config = dict(
    num_attention_heads=4,
    bias='none',
    tie_word_embeddings=True,
    init_std_qkv=0.0442,
    init_std_up=0.0442,
    optimizer='ademamix',
    learning_rate=0.000549,
    max_steps=6568,
)
Each number is 128 + 24 x the weight over its row's rms, rounded and kept within 0 to 255. Layers, rows and columns count from 0. Numbers have three digits each. The size before them is the row's rms in percent of the matrix's.

# layer 2 MLP up, 512x128, rms 0.0702, rows 318-367, columns 64-127
115:151100095116148113114130137128115130137200128149159137104086104091114113112126125078060111102159143149139144155168163132120167134116088137126149136114152119109142091155127119135130144137135165
101:105105129108170146129131087143105101165105126157142106126161138090104086060194114105176116101118157123149100144153153132093146110163180109130143116122115130143114114132145139116128141103115103
105:078135088136124144133109111162147173123122097125097145125125167107117097109077123152103111085100165178111086102107108140107165086156172125104082122115097116155160137100159116118119162132101116
114:111115136169105099162138102138154099146128140103125118182114137120082083083200129149157142108162158141114118141129095100133128091144151159104069140146121178107134180099144117107113103111089134
105:105151130098132156113165131133150099162148111106170105126152111149123128107151127115157139120114114126189105131125128123122139132118117154126123109153084143100107124128164092120119201152155146
111:153114109133164119108098146174092152155151116143153121123063127097143093136094097111102161138148125151147103131125166100107149121123121155159136137152132143104117125140117136123133161123148120
097:128097094155185166133120125138144167135108171114108071117129155086095111117152103099130129102149138138107083162117155146143136118139123121100113137129111129084117151101129110121141123126140104
103:106131136152136148152134148119100121136133152107114140114118108111108122074134111157124141137110137132169076130149140117169120107153136144094102124118090142144163138137153122168126170101125127
101:150125163132155139092103124142154131109161049131119148120140149144104113143117124129131158149124096132117138152149139111130192107100105138123122124129133119112115111142106075168125181130158117
095:148124143113137124167147103130073130132196112097130148113095137097148122133136101143157136142099157108113141163134111126150123122102106151148123091127083123140145159128132155165144098108142159
102:122098108122141165171141100137168128140183097155143101120085100116086110082095116077112149130175121136148127161149113149140118126135118140156110153142153130154139132136127119173131103135087110
101:097160162157141156141151141118107091152099096170174143112057126123127085095129110137139139093152131166129101195140102093108113111105154143072123122091145167165121120123120102132139118123084094
118:134147134103125153135136111136121116138142105141120147138112186134096175129164126137102130135118113127129132159176134104097164139127128105076152111143132180114127081107136087122119133139180114
106:053122134129156111102122137168120116158113141128123123187058131150131119085130117145126134139140086159146112118139110111103116082108139150125097092136100139131143122123163117157109195154140147
093:090101125141157139124172119161140091175123124118147151116117146086090114098129114117107161073132097128133102147162128099130147119125126154136139111163109142128120150134143157129125154154149158
098:094100131168149129113139120165162110115153121109127138165131127125087074152138141082108115120173127139142125142129138136149140126106173131119133161116179066086133118120140090154105130104126121
104:116114115143138115118139194140149093125141117133141104138077134137111106111131100147104166097155107130104079124120099095147143112132128118128143126159143130129220143114137122167137153159130120
097:106152136101131165114097133116148110136118145151112137098103094104129133152127126132127114104183136143146075124133099106126173103125133130132094135136133092187168145110141118122121148099151137
090:128098157133106101111095105125179119158114157137107142110108124087116087052131104128135079116120144135134148173113085116146150129131081115125095108121154172153159152110153123168147097119113131
110:121088085105137130174163146167129132123187128104132155120097138100131128140135099067143168146168133144150131182136113104143115104119113142128098147109112129126141161084169115151112116118089154
108:116137125094145132111148172146112144134186137147164139128101128094115133151154127113133144146162072097152110134116085136143166139137138148124128103153105107104139137131147118171088136139135173
097:107139105135182191128092134138104109138124135127142180115084119086131143162172123121049126073126097117121123141129134145115125094122123177103112106101127094137134105114156121130145155101158110
074:083119106167132171142149130151136131177160119099137130087101152107102135116165118141093125106107098133156142149179146134158144087150130137119097126111144147102157133147147103143101190127125135
089:132092099100109098172096114140104123171181129182100107123111127145137140120120093130142129133132141127148109157124136112105170088128098141131115130117142156091151070139086141137115185110154132
109:126168074116118165153137133153145106129146105097109159148108108105088112099132155139128145130115135085158128164159129133138118101099152121110061159119161116164115172081141114146103112061132109
091:067125157140146115168147102135126101163138098141144118130156140119065102093117126119157112112115146120131087148144161121113128110134104153162138130077137168141137153122118110118142125100112110
096:130097126103106165148131144164124092144123084121138103115156122135136103101121110150155128110165127152130084119129153142124139101150112130104110105145108160112133113155123142147125131112180093
092:124146140108145117168081097133141122118107097087144135130089111164137145126153134116138123178101102120142150121169133116155164110130118109090146105077164122103135101094130102144154161129169111
101:101121082113182143169114144164096168145142125144099114100138158121126139144143139167108141099110107117157079098131165138127151118132143121134096088115093110063171135125140138132132137090113140
092:132148119125145137135168112135161137093170132110158118149130102107111148125105104129120103137168067100147145147137134136125152171153142141118103137106150154092188153117083129139133123146121092
099:136118131100135140151162182167128146088125147103151136148116150134082164096099151138126180126173080097149136160127134135120150148162144160122118105115109125094151121128164105129130123093103144
088:127130132153132128193102119134173122120102097137110123193118135106119082124148087169136161147178086092109075133116097092119124128148133132133112104140151092145148187112142147132137149127144136
115:143137103138142137110158154139145121129140151156119155174090115104135080117147127133090122126154107144129120086130111115151117080112088172108131127133173128129099169063156110150122115124129148
115:097126173151124113098111109139135086114125147119128154129138153116081132141102133077116091143141084106105150163173125104150132114126092138136102124076153172114125119149093098185130109137119124
106:135115151098141124097141102134141116154117097109133135164117188086125121115153082122121105096146107086137114142116144129094177126114152124115135101122137136156139108100155099110120151123115090
095:142114135128119089104118102142105142123112157157128149117131129087096118094158129094159137171142144141152115186110092111162151133136092161140106084136140122113147103132116124135143131110095123
100:086087123124100147148150140135110079154144139155153104126114111147111082110132153100110151128122165090097113154166111112115146116117111102115110126120187157118100114107112129186097110077177094
096:161133105106186148126143132140107129127125141115159151095141095084112119122128112123156112114140120151134126158148107107089150128159131108076118110095116163112179085146140096128124122109123123
099:168120107138137126156169098121135122157108127149105129106162186133132108160149104101107118118111119117117154138137121098043154117132106133110110112157113170157103154121159101127093107133139150
109:145154144134103149142080087149108148108109119104142152157139139092106146128161130107109140143119119161124157138112098107123188132123139108092107148098113161137162094105110141136084122106172041
111:100111151111171124103176122147130081117128151089147161152093118136131094118157128074162137117100098157133141155130106154148113110110106175099134086137085121127150106134148098156133153123107140
100:117127141125142144082161145130165094144142085133164098119090115141073122111137086141144133117118175150171137134161176133120146137087133159144104142116122136149134117123128108086114114144149087
103:110150091112133134126171154145121159108130128133169122134131161136122138118148105155143115100147128151115086141164147103149112113130107091080137098104119088085121094088151099162144157159148125
096:117150138154118114111112120152143149145152117084133123112102140110131122178152163120119161176142135125123139145139094121125134119147124112117116157151124101105118152107148138141086155155156141
098:107139157127108115152113099131060117146130114126090131106130077128140150120120143107142118135122092123142107167174127119143136137127101116128112136075149128112105117137112103162121134122135102
101:118128103118152137141107166098098145175162118141118126100093086158120106141089119114153152120080117140124097138124133139088146129106109131129183123146161166120167154108091118123121149136148130
099:120162115135124178118140134137144117163110136113120138121123142126112152119154146118154123142121083113128129110173131090130127106110146099113159101104147151136146136109136123151098139118176118
103:081162154103165106132110144147133105122118147133166086171112094191147080088162115117168103114184129123128108180132131115074119153107095135079102117133127133098118115137111109148123162116148148
108:159108143152129135141159104132132108108144114157183136138117120088092144140152096124089155082093102111186135125158140128135159112146149124099129107138142122130166133141144099127139104094107150
099:134133129162160132101105130104121131139194140113158136124121124171105140140116094101107128119115154092116090139143146126169122097099079175115158145101118137121133094094097123140128140139119133
# layer 2 MLP down (transposed), 512x128, rms 0.0444, rows 318-367, columns 64-127
112:163149113114166166133111120116172101114113151118114136092169116127131107091098107126164099121144102119110133109121130167162160116087157158099136132098119101117129112159085117153133139109110133
100:125157132089097105111120130112127129146159102135149132093085108147145165104078106133154141154140138126124148133106135112127095105127081123117128152133136159135130120113119121102128134186166132
106:145124123126168126111139153132115140103138163107150105138133169085097152140166145117142115126114124139105137108122152116142153177104124135154136144121132075117097150100137105090100144088105160
112:120159157151119136140105128159127093124140138161091122092086140160164148126125135142145139132146111147113124110115094103153122151177099133089177076135133118114146151115119134111168119146162130
099:100128156137145152149075129136096132133137132158121127137117099115133139163134201129087132132126143134128154084142111144117134149130137131152104143119153159091135109113120153152155146118090121
100:134094142133096104120105194086119121142130110140149136120123135144138073164105120142142116106131125164128123122116117160164145201171115099128112123113101129136145110096132143145124106122120116
094:142147157089122113174077131098132154150145151170113144130167103132146153110132133095132096107106101154124160128121150099098153116145099133113132086138147172142124149126104121158149143102114101
089:129132114172149140141116146154086098143093099131115143157147083171135155136154174125153135156080136153109173127096109134178109140159150117102128112116121118148165165160088122141108123150115120
110:156142172130118123121143115126117139107116094081160145159107145150117140073177109099120134110157157119129132088129103100115128115151129152163127139165116148110184110111133141182125135142168125
092:107104171111127094118114121135131181123120108105121119130137164147137107114093103151129124178121111103140117148140155093103125119161104094078125155114176154117106099123091107115141144130129111
107:150097163129137134156127138159117157126122203139087117166150141088147157145132136141105070096145092131107138123142147140111124124144123141097129106119161098149098120115145097146116149089155130
097:160092109136112094158119134153164168131122121163141108156142107141143164108114149124115113131078107151115138114134166128214123094174115110122129130139122139142126136139088114078156135121137165
119:089090124160122152144197144077120121124135104112132108136149133090123135138163177133164105168154104170075163113111101135113097129147139142127159104103159117158131128137127119143069153096117128
125:127151111109187120166123124120098099142128099116119178104150149127148116122185128129118074056111120120129119123149133094111115126101093134111138107111079150118145083100140173152117128121143127
107:144137122139187146155152128154137094165154112132119148118111140131109098082162155101112115099122120095143103139170146075096141103122164172136116112128138138103158138117137111151103168132164098
096:115160137144114103079123139135104179139103141115156107138103155136130134098149148112136121113090169099153105150126146149138097123128131097097142172148111144143151150136145178093140148139162115
103:116103120115121153126154103128135094153124166103172105166121148107122147144120141135082183101134138119115150148074170140127102145173117134108118142095145079165144152125142142087136124157110125
089:141102123153155144162114158157132125099116129142145133132156138178156134104163148109105124130053128129092155116141137136117140162146124142079120112111125151152139113117128077140118116068111124
078:097143156116159148189131095149134132114143129139155125106134151114127130114103122067127114107134138099098111126072128151155161114145151136111115142098111082129114133141121130121111183125141119
099:117141130131152134147197118104105184132133153114142102133162152143136144147142153167149109086130120096126146134117164098160131196167133122119104126156126123153141130172112145163125137124109113
096:115139096101120130127158133134104108120118125115075082189147136155146088127112132157131130112120140154129149155148138122123147161131111105121134115124141146132138182113125114153120127092097099
098:170135136163114140163133095133149137106137112157134124124156156188114147119118102148129124120117168107106136148129134112121121126124111109131148127129154150115117145127094105113141117127144107
116:106131090145153149144137118145128114169176128131116154109123148126109120119163147130100132100121097107160103132191139129113150101130127140132111118114131140095149130104138092172088180121144117
096:126135125157125124113130115089119139112103122089122113139160165079117103108140173156140127122174115111082137165141137129141130091101143173144104093099097149149159146134149126149104142138133124
109:147157128163166133129166161167145154148090125148051127143165124166149145161147137168093134154145148171114134126121148107167131192122098098115117155112107126132146156132079107107119108150131147
101:147150116167157108095162106098143131139102133099108159088109155147135187142121145137134124100143118156132157108136103124112089138108140115112098140186134071118134113131146170119079137141103112
098:145112122142111163145124139151143102092103161133176118126168154146155125138149127089134112110135125115085163144134143143114133158111132128085158086111133120145139108151132104063126118111066108
095:139144125135112109087151134171129134113145170127124155107166175111130115149189163072110117106147138116092131136151121123129130111080131101102129160107106094156157159127151165106106111114094106
097:094100125157103122128145108096168128133132159134133134176168127109126083126124148147134125104080164129102087080090121117154111129184098091084101108102158148162110105109112148141150130143117162
093:129122112155122191152110099126128123102124100131136109117144169190097119075134153136123105142134122121154127151125133152117090154103097143111089083128099127111067105143127133160132155120140127
086:156159124182182134086113081162124149086141079113127148155107106128134132123129128150121124135137093159110108138145110146082120121129117125156094096153146172118121168117139120120180111101183119
092:126129126061113131110146156138158124178143114128152153095117118124145156119138122099116130114084136160152178092135137158111140168128145116120155134097073143118107114151100149094143133129107134
106:113114178149181135103096101141130181146129120129107143138125111083137130148126149096148102121164158149149104120126174165164103091092077129152076132153164151152100123147112117123150086143161176
125:128131133100122111112118129137131134124127091139141111140133118169127188092125145072133120142074197126129114121120126140125151112133097117146098137171118156140176069125147148145129118153174133
109:127154109108091129136155134101123103115129134152154083102148122198123091120107162118116180123146123091107145174160124129154123097111159150117101145121106130154133120158113095056116140166150133
096:114111120124142130145126124167171143129148065097146080127121148138112140157116115142124119116099127124092081107143133095138134112134164120114091096119122185148110116104129111153101118156102138
102:117136148133111131117117047106119160152129128100105116151123146117105156111159149162117084104148103116089109173128163127109099177123113170158100132139102161138134158097108097125136143162172137
089:084123152110095151109114122161119141075148124150127107130149164131092112131111144136172096159138107123125106155126125133156109112167082162156151117135139106130135100133127112140108127142101091
102:115119152138094142121136143151134158127104111171137128169132114095109112127120119128144105167101130163145135127116123115141118154154137128178142146093155139105150082100107146144105114116145134
087:149122136129159120133110126156124177124135119131117142159116155153127133179146097113119125128116122150159197121098132118127097159151114129111115129113138126127171138153091116103138125154131177
122:135131113172120169130146078133138118094149097107120134120131145084102125115128122131083131098116115126124123111103126131123114084116159161188152152136129057132095148132135083173113149104131130
101:112104129148159097127100144088114104124099106216100104132143115097120159120094147094097108171137133126127088105113161083099140106122129086101119123074155141109121143156096119081120144118149160
095:128179112136131118127133116125121141103115146147117148135162147152159112156132168132145148126136126133133143085089117116155107149167104140129140116095129145148099140142113124144077117164107132
117:140115136102146146149101133078112089105120131132122134151154117119131121082137073141126117121122122145153109137110146144112107157111127135130149087085127153136126126149119107117173116086129106
111:131118124127101119051155162105150116107121147116138099124163187117084130105168119099135148082121159114131095099123110118126106102154167089147150123144079110132155126135150172149126129116125134
084:132124146145114125124131101139128170107127119149118094118125124133103118147141117130114049136124129108123154153144118152127132103152141143193091150143119096093098126141121104185140177129095107
096:191117129131146111148137105203091161150099143105124128090134141146141119177127150145124142151117113131123109102093153139154096133137134108142113131160148103116120141127120126127103090123088127
099:185137129129144106117161126155112106141121151106124144108121149137107143131144129125103171107115098111121175117107117104141108134121143111168144107138151104094117136178157126081158112117110159
115:139181115145094154095127129135105116100114142163147121115145126117172096152159171138101094124124143104122107120146127081136164134158109132130128084120140139134179156173174120168111132159123099
106:155138130092164123127128142159136133126112178145111149095111107123146148159147192174147149181130125111129130096099145114080138135134124163134116131130121116094087121085115112102120154138108116